python train.py --num_hidden_layers=14 --hidden_size=256 --num_attention_heads=4 --num_key_value_heads=4 --head_dim=64 --intermediate_size=1024 --vocab_size=4716 --hidden_act="tanh_gelu" --norm="layernorm" --norm_place="pre" --norm_eps=1e-05 --positions="learned" --qk_norm=false --attn_scale=0.125 --bias="all" --tie_word_embeddings=true --parallel_block=false --init="normal" --init_std_qkv=0.0698 --init_std_o=0.0132 --init_std_up=0.0698 --init_std_down=0.0066 --optimizer="soap_variant" --learning_rate=0.00536 --lr_mult_up=0.669 --beta1=0.95 --beta2=0.99 --lr_head=0.00747 --warmup_steps=200 --schedule="cos" --final_lr_fraction=0.03 --batch_tokens=65536 --max_seq_len=768 --doc_mask=true --train_tokens=208200000 --max_steps=3177 --dataset="wikipedia_en"
Each number is 128 + 24 x the weight over the matrix's rms, rounded and kept within 0 to 255. Layers, rows and columns count from 0. Numbers have three digits each.

# up: layer 2 MLP up, 1024x256, rms 0.0736, rows 523-547, columns 0-127
# down: layer 2 MLP down (transposed), 1024x256, rms 0.0828, rows 523-546, columns 0-127
up523:138120140116120119136096070113151100164140094128145127132106118146151144130169101145113141096105111154144110102124108146151112096107126123154162155127153129104130136103127113131078129122135132169138109135126139179161144110141125130160128104129151122111140162176170126090136133121111115152086116140177171119122115115185162122107134129089139162145119134124123110183124162107106170126167
down523:119094095118129119096139169112133126130153152105123114098147167098134144162104127108148090165137144114148180190126122142125171118101123133140136093124104130107101120147132146128189126143103109103089136137077106132118143083121093155111158123167105131167133121132139121141099123156157103114136154095127072094143116154102099101124147117149128115124101115147086145105128085169096107155132
up524:124134132121122102101152121132136147156142088154157130168117129096142109090095105187153146124159161138117147132107129161158104142116138077116134151124107077102124145110126106173118121111140133133156086125159111115103082124137114097164085121165147095130099124122122142092123144136108101145108131127105111107121146112139126084105155134145150146146143129173111128131113175129118149140131
down524:146111140151126146107129168157135116162103113162159128119139114117103097154088157137163076148105175166115149152139121159146081155137089122161126143115127147148135124123137155128106103101146138074136147137151148104143086116098152130142116107134151166143145130107125136121105116143135141141091124122130080144136065107139140104111104138159180154113136086150148146149138130109097145177139
up525:124131165101117114155116115180142140138122128139128147165133115099123101123131102165139101125112175130124119082120136137172132168161116091137107144101127093109150174142169070085118132160158111175143102114180151148108107163127119139116116163121114159179125120121105125130135130086118168145106087108124153079148120113137111112121174138156151089136178122123135193135211147144079116098069
down525:130140120151144101139141103126120139098102080096113162140157116162135139115097192136150179100112133137115111140108117145109134121084108127096164102146156117127181107144093138158167150094126111142124122106125135130116090088106108103128139137143170138097156164161172115100082110136130108119127129109105120092092110112129152131125138184131141140119126135120137143135161159132140155079182
up526:129147076159116131083096098145099133165126114111133129115139176097143153107157123103147098120117129077103176101120152121100135151151134130143146108135134109111141129175174130159163127152128128136101117143161131128144108121125080160098158138153114125108147125163120156117104133110130112112168094103097142086131132083105154134104068098135168131121159141104129111125101113148090100151159
down526:134148160143143099141158099102143139127146139105131100129100118176137120152121071138105114148072151166113116125127112188140149147095144125153109086128145142132123131093131133123089124170138137146145122131124118090095078134116122101140067107122094141126128117120128123155157072102143144150114120133146147146134130148157167112128118096106102129091125160128116140142142138164114128118068
up527:148099153104146111133148154151167122133096111152117114135147141152134138152105142141108129089115149171104146128111134126174137146132105183106098079106119112161126127153140094139127153115108141154121092137111128115134093118124158105133113119091162116152140123127105133106120125112112117137135109080117119117123115166133112142097080087117143107158143132124140142113119121149112142154123
down527:162148121109117106125138115126091161130142117153120122126135172123118171108117118107165124145157116098075185110131096109116124104136138092113128133151138142103132141116124159147150107126146115091138118132114133143108115121134139144103122120154123107113161151142126115144145093131111118106125125133115158157144137119168140089132154123119105174125110113158104105150145161110101095089127
up528:138109134094141133154117106131124110124195182145144097110130142078090157115109137146120127105155149153141146089091063118066126100155168040145140110198120094147141133134104107165094122119089130123171121129138135097049122117125131143115041099080099145111174121174061144160162073118089093127095146137083132133045139116117174101165112193170159160149114115104140114178178141104123187133151
down528:217135141130102098120133097124130124136146132117133125116114131101138153111074164063112161132110154142109131077125136144126134130094165141179112117132137118157153152144124161084103179113087134133184126108154128133099145141147142103118093113080143078150198109153069128112168108146102100130129116170122113161159183147099114145128162156153100150118103078087129181120132157064156116090117
up529:153093108122137111088085161121112130179108165152136125146143119132106129135124140126155156113151132106128135135093144143111132139127117140169116141096163103127125121106166152127127150130117159133106117103143114139126108093089128110154116135135113119154109136138155109120121119132120064136167186134132149103125132116113119159100126150118139132131145053103098168175076105132165152193150
down529:128092126119111120099130126143143118143105116099137128091112145135098092133160132138177118123111166116100165107141141149104142126146155133108099135120140126140142127146090135098109134131133146138122154149125130092155146116147137152106127116100148144144095136127128089174160108115129135133089123088124150151129151185108133135130150097141067139124102178166131128109130145127106109097143
up530:152118106117114116088142076128103136130113155139141134131129147128146151114156120141151156098115136147134156111160110108092116138152142118117132117129116136139149149101173096112146173143161114129120111100114101151105148102156144141121137134130122128097089140144119112138148135109180119163139114113147147132123127128103141097131151149129138120108136156122066155136153125128127146114158
down530:133121104133124114106127146124167123130141160141132157138111138103132154171130170131151131101142133129119099163140100117124119103139112133141115141100115125131133119111119118124084109144117132178110145121128141159149140084153155133106111134129090171102128080128091132126128108150195123157155110130164121130125104093151137116115100130111116112148076127143095100136138104145131109158151
up531:095092068112088120137155112130129147135119134147113141100130106134121117149161124089132147129115169097145158125121119164112140119144087145144129131158129140090123115156133130124110118104086118117118126136135101109144107146143152172131154162137121089102118090106137101123125125104138131098160127158142164091097113106121111133123095116135158153123166127112112166102131138115133111109100
down531:137131163139143159100116141115122115143110135119123131137125153152120127139098141147121126128123111117098113141141131125144128129129133117113138152119133123151135147112121137146122143146139141138145132112123151135109145110131099108150107119136140161139132153119124105137135128128119144130144121107105126138132118141132154111130129140106115110131113135136103105132113133141137142129143
up532:121161126123129110113118126108129094140128112130192135132148132102122104133141151138107100149093113149138112120113153112102150088100088107125145139124171105134122106154131184150132135117155184152128089165133148156175153113119097114104158145108150113152110139106100157154166088147152124116124120104148155121133138122151136098091151159116126149128149117120107151138151152178139102120125
down532:136085126113082142135164136161123077115158127149117117163140148136085156158126125137120133097118145130179116093134114134138113124160128156110111141158118129138123124122112131156114166135094102093134112086103083128095152103103099109130112130133110121116146138127114160143139116151086124096148137167105107127173116147124119084103151120160148116157117100136107156139165159113142150091165
up533:133154136154128157186142147148088105116155139118116164122088161122128102175105126101111123132111145132116115147130156100142115102128151142125161129144122101101104101140150148112128141120108120129156165128167124160154114124174076139090117129089142132119118182120100092165122112108110149125117136129201138145135095138111083091124093109100136109107116089111133134123164145147110091154188
down533:106127102144117087118102155129181119156172126134121077103106143118169134213155168097171134120136153121134126132112116143142139139132116138157107104118127139112103176087135134147157100152107120056169147154125149086098114139137110154102126160152124141140128087104108111179155137105134136135124125116145130126123118055113130100137135128156096068147147185118135109182109157124104149117148
up534:133121133121134093096162131167133086120124101134112180123094116139122149123106132147139119157130133118139128119128116102128068132105131087102128120068066109144097123134155156120078116154126130135123164167113108109161120118101106090106126125124145165139151163124137160137148132124155132131161093146138093149137115092115124136138148154151135100121122156088160125158131105140133124137086
down534:141099079116127123108091104103138119152132112135106122096143131146185102110112146134080157091157145125136124123128115141121136126129135143150085134128133157147170161129125121146122163142125133145127101125142134139129081110158155151195148098128136108124121078130118101148118113164118120200109106143129159115120141117080127100119143129111161128096125133159127130116105102121145123105149
up535:127160113141117145133116161122126118144149153091133129164118132143168173115124139138162077089139149101154073137147130138146161147126113113116129167158148129132110106113126118114095123084127135164152165128085132125086065133145125094132094135059129109169075132131109115137084127149113071117149171127152105110145122113107130125124141116150088094131112098078115121105169143146114165150092
down535:160116102085143124130096069119087129136149106107112084149107149134170100160137119102132177121182138164087136113126156138129156138099120161155147145121136144124105167139118113131154107131112136120134159142132120108172101114172138094096111164141144136084101170125113135119136135131102145173119132159139160115139136116119134134105155150116124141097143151183161166107146140138098082076150
up536:151129106109083122055157105150116154156089132120078115121133090078155054135134106138166155201150115116125104143107125150128134142149149100159151133092120116203116120149083164129087105120114142181179111166129110172172135127085119101133148153147133118143132102141174162140131104143123130127164143122162107151155162142133143131123080165122151124150106177115132115144109159094135097079103
down536:104086134122103129137117135137145112141127134109159145134154153151152149110143136108092032110110116139153144151131146127135136144133121116139148153129128148058121106074136152120132147133110151113114122148112146143135090142122126131107104128114146148149115180185147171101111167140147136115091127141100158133119128148130143125135133120134156104096159137177140102123132114153126137157152
up537:135110112119127107141121143151116088130115094146129181148109082107207109121116164151133160151109161127125171130106142117127149140103152138133094147122125112144106119128145177108098152176148106093130145128130093122112130150153121134126110151104132124118139118121142154122188149139141090110167143113132146133148093090115146154144161098142160133126154116107123140135101125085171123120154
down537:151116132093142109110160112070148144143120137108123104140145101105108151134144147129143142163127131121161184107118140125099111129130133158150100136063143126120141138158129135133151111111122164120171144152146113134123094152140156103082137141118109179115069115167152114109142105104164140110124112122126133134109113136141141111107150139129171108138129076162163127165107151093151152140169
up538:162164171129115107121119148118167119115123122097076126137144140144115117092101127120133103166151118137147115129126111101133125102128139107141136121135121161149112111153122124125141140104106100130140110135152092113159104101118112153135122108165132147166134135139129109095124119113131145151111129139122106138134125140128099132134114116171114117166143139159129078132111098092148145128127
down538:106111141155134128156143106124149125119140139135139128149124126110124135146127148107142120136107131111122132140111145171112134142113119159151104150104098141104146156138122145095112114156164138132134164133114138118133175154122134120135152167134138108115139145104099141150135153154107111115141112105110103137106136135100155127150139149101112134107115083112130160159121105170090146113123
up539:162081153093132124120114121129141127141100083127142127142126137129185162148133104166142183108143145146155133151139128118158130112127110112117138106143120114150139116161089105114152136136103119176167128087123152090056124141135097121100145143082120171148159119125143130119113102122110092111138113141122096129128109112143178138128118115126175106145118103119165109126139134127104128119129
down539:145165111141116159169121158124145093137084100137133123158141111112114071129134094142091104157125147146080127153095123125113108122145179109159137110133105106137133116116159133117090118104117151151111095149123155151172144127188130117169113147149190114159138147132091106130108116156171145133150125117102102111135118127130134096130141139145123102139099159123107133136118115170132094106138
up540:106160113146145121142123112105121108130129168145158165106121121121101113139121113104166155107171112097126119147114130131149109152130142136147122164123098134071119136143146169127164127086098127162141139150149113118100106127108134109121137099136137113136164116127160132139121159124112137126156160126168144110136175082104101131117151137151077127137111143121110123128150123120113087101153
down540:162067117136126139105103132117087120139113122106145142113133128145136161095143102138151102106108100110098145095107126148071138116156102124135131118113088107137153122120103129160123129144154130125142162125158128131136141129142131155174099097121130129096129127151171117135121152151100105133149105100113106124121139134131175149138106121105131131102123115134175101113096179120154150151112
up541:128133110123134129115098101078138134119148124111128086107108102162116153141118161202111121137112125123154101117156110147119153104103135134111140133140134113144107117120137103118150147065138141128138177080135118127112071176148181162066119137149088127125125117151129114149116115138170116119143137134105112161134151169106135147121110123119123167141133095141106157180113117120118121111130
down541:130172100122133147100104181097100126146131165117108158162142164133123164121076139143132093123179124144144097091111126108110091162107140144158127118095100122135132142085136113146096116112141075111151115137110110107163135146125081116103143137165149078110080127108127143159157156104131088164100173093114119099137128134112159171137185101165141125131147156102132141134099188121168158087092
up542:142126162152156137078143131131127137127103100101150118141147124146119123095120121184104102128108110119085123143134106138133093157137138103101163141138191067132174117133136118119111089116144130157142136139093134156124144171133130129125126113129164111123148164097141114133093119154154134113126094125172141126145113133099105179136114115102099149134159132116114095145138142118122101121152
down542:107169136097159162108102120132146126115139150104135162159132132112148124106116101123141146139116091170097142171125106142138110110127154102138120115105149157117119121139142125145158129131110136131119140121121122148115135150147129102160128123102121124135160087111103129131099152103147179124150120144151077080173151131106111150091134158107090128122127101104111115161120140084135157143163
up543:128134128140161117122115079165072095107130167092121110110139100121148077138132155094129129091148159163106114118122128135064096102131163109093150082086089126156142187159100109113176102103184139115135142100151064129128114157075130158125094145143163124112125165137119150134081135088100170096188158109123134118104122127102128157148119161141108135136119140109093135170136092182094182085084
down543:149151127093095140133136173169187111159213090158116137141190138158123102177116149133148119133074108150124179149115115141130161118101160149074158114114162136139141130118119065147138166155157164134053126107128131147146186102098219091137088134124137129099108158087114104126110121123121136146139148125132077153098123116195107126108106136138158139079082141175149108174121097163135174129173
up544:153154098112112135114160072099159145131135136113120147124131086113129087127139143160177139129165108142118118152125152105131171145131089079109170126112133104125122133158123132126087126128105152131196133107155155093117143129137104118121147171098128142108128123147116158144101134151131158082163156096105086103142092102119104168188108145157121084103141130125090136112171183114139127113110
down544:124106092160119128128110117148105112092119106125098145141162118092115110127113136114091106164140149112141130126127100080135121106102111125162115158121154130102127180127116122157112145089115099144116166137147128170115121118159140128101129103117113178111098160145126118099153130162132158118134153098096147098123146127125079200160150147132152159095118152162098113093124155101096066082087
up545:124119144090118167097141108122112128118120168154168137147142137145131136132135118083130129141159151144095154141114134080149102108142129087154134126119110150111153118117093137074140117137148123125168124068102159138131151108101120069131115106107127135111149151091138112122153127131118125155113106125145124117108101117121160123114081091147143102109160113114117112112124125150128153141161
down545:103101133152153146170092133164103149134135133118128146144166168144134116174096109124119129088131097106143136154122127112128107158132118178119133129119104106076115124117140112170139179163107151108108130119161114125151122119124148169163155124102116116112168086173131109140156145167098124064094132118105145114110084128127118147124187119133124109132163154179112124141106131104146158134142
up546:161107135079149113125157076115137129136114106155122140125115154134149138139141164077169152134106150132116127149128104111084139119134123121132088111122144120116135103142083109118121110154153128090130070134162143147110098137136114096123099126178125144168119113151095118102119158175120122120133132120133141121088140117097132115105163136145138125062127097152078149133154094118077130068104
down546:103118135132089132133136160151118153150098143094137132117130114116109167178127138158119129157137149104154102094137145140086144135105137128124181140103134161158105146159133153123146155108130104152167140162114135115081132112100141115144186108107146099128134139161152144131082100148133119168146150137151124121125120126185107140146126179099134119135098099079171124140111157116119139117112
up547:112141159109164079077094144123141114190142096140173179140093137158126154147122150143158135120152115136149134119134142124112139126110086117142165138136112102153128148154073164131157121170148156130133127088163124105145135123125161112168084100084075156106093115127156111098120113159110097100140104098127130119106128136127142162111052093089140120144150162140152101163104125094095124137087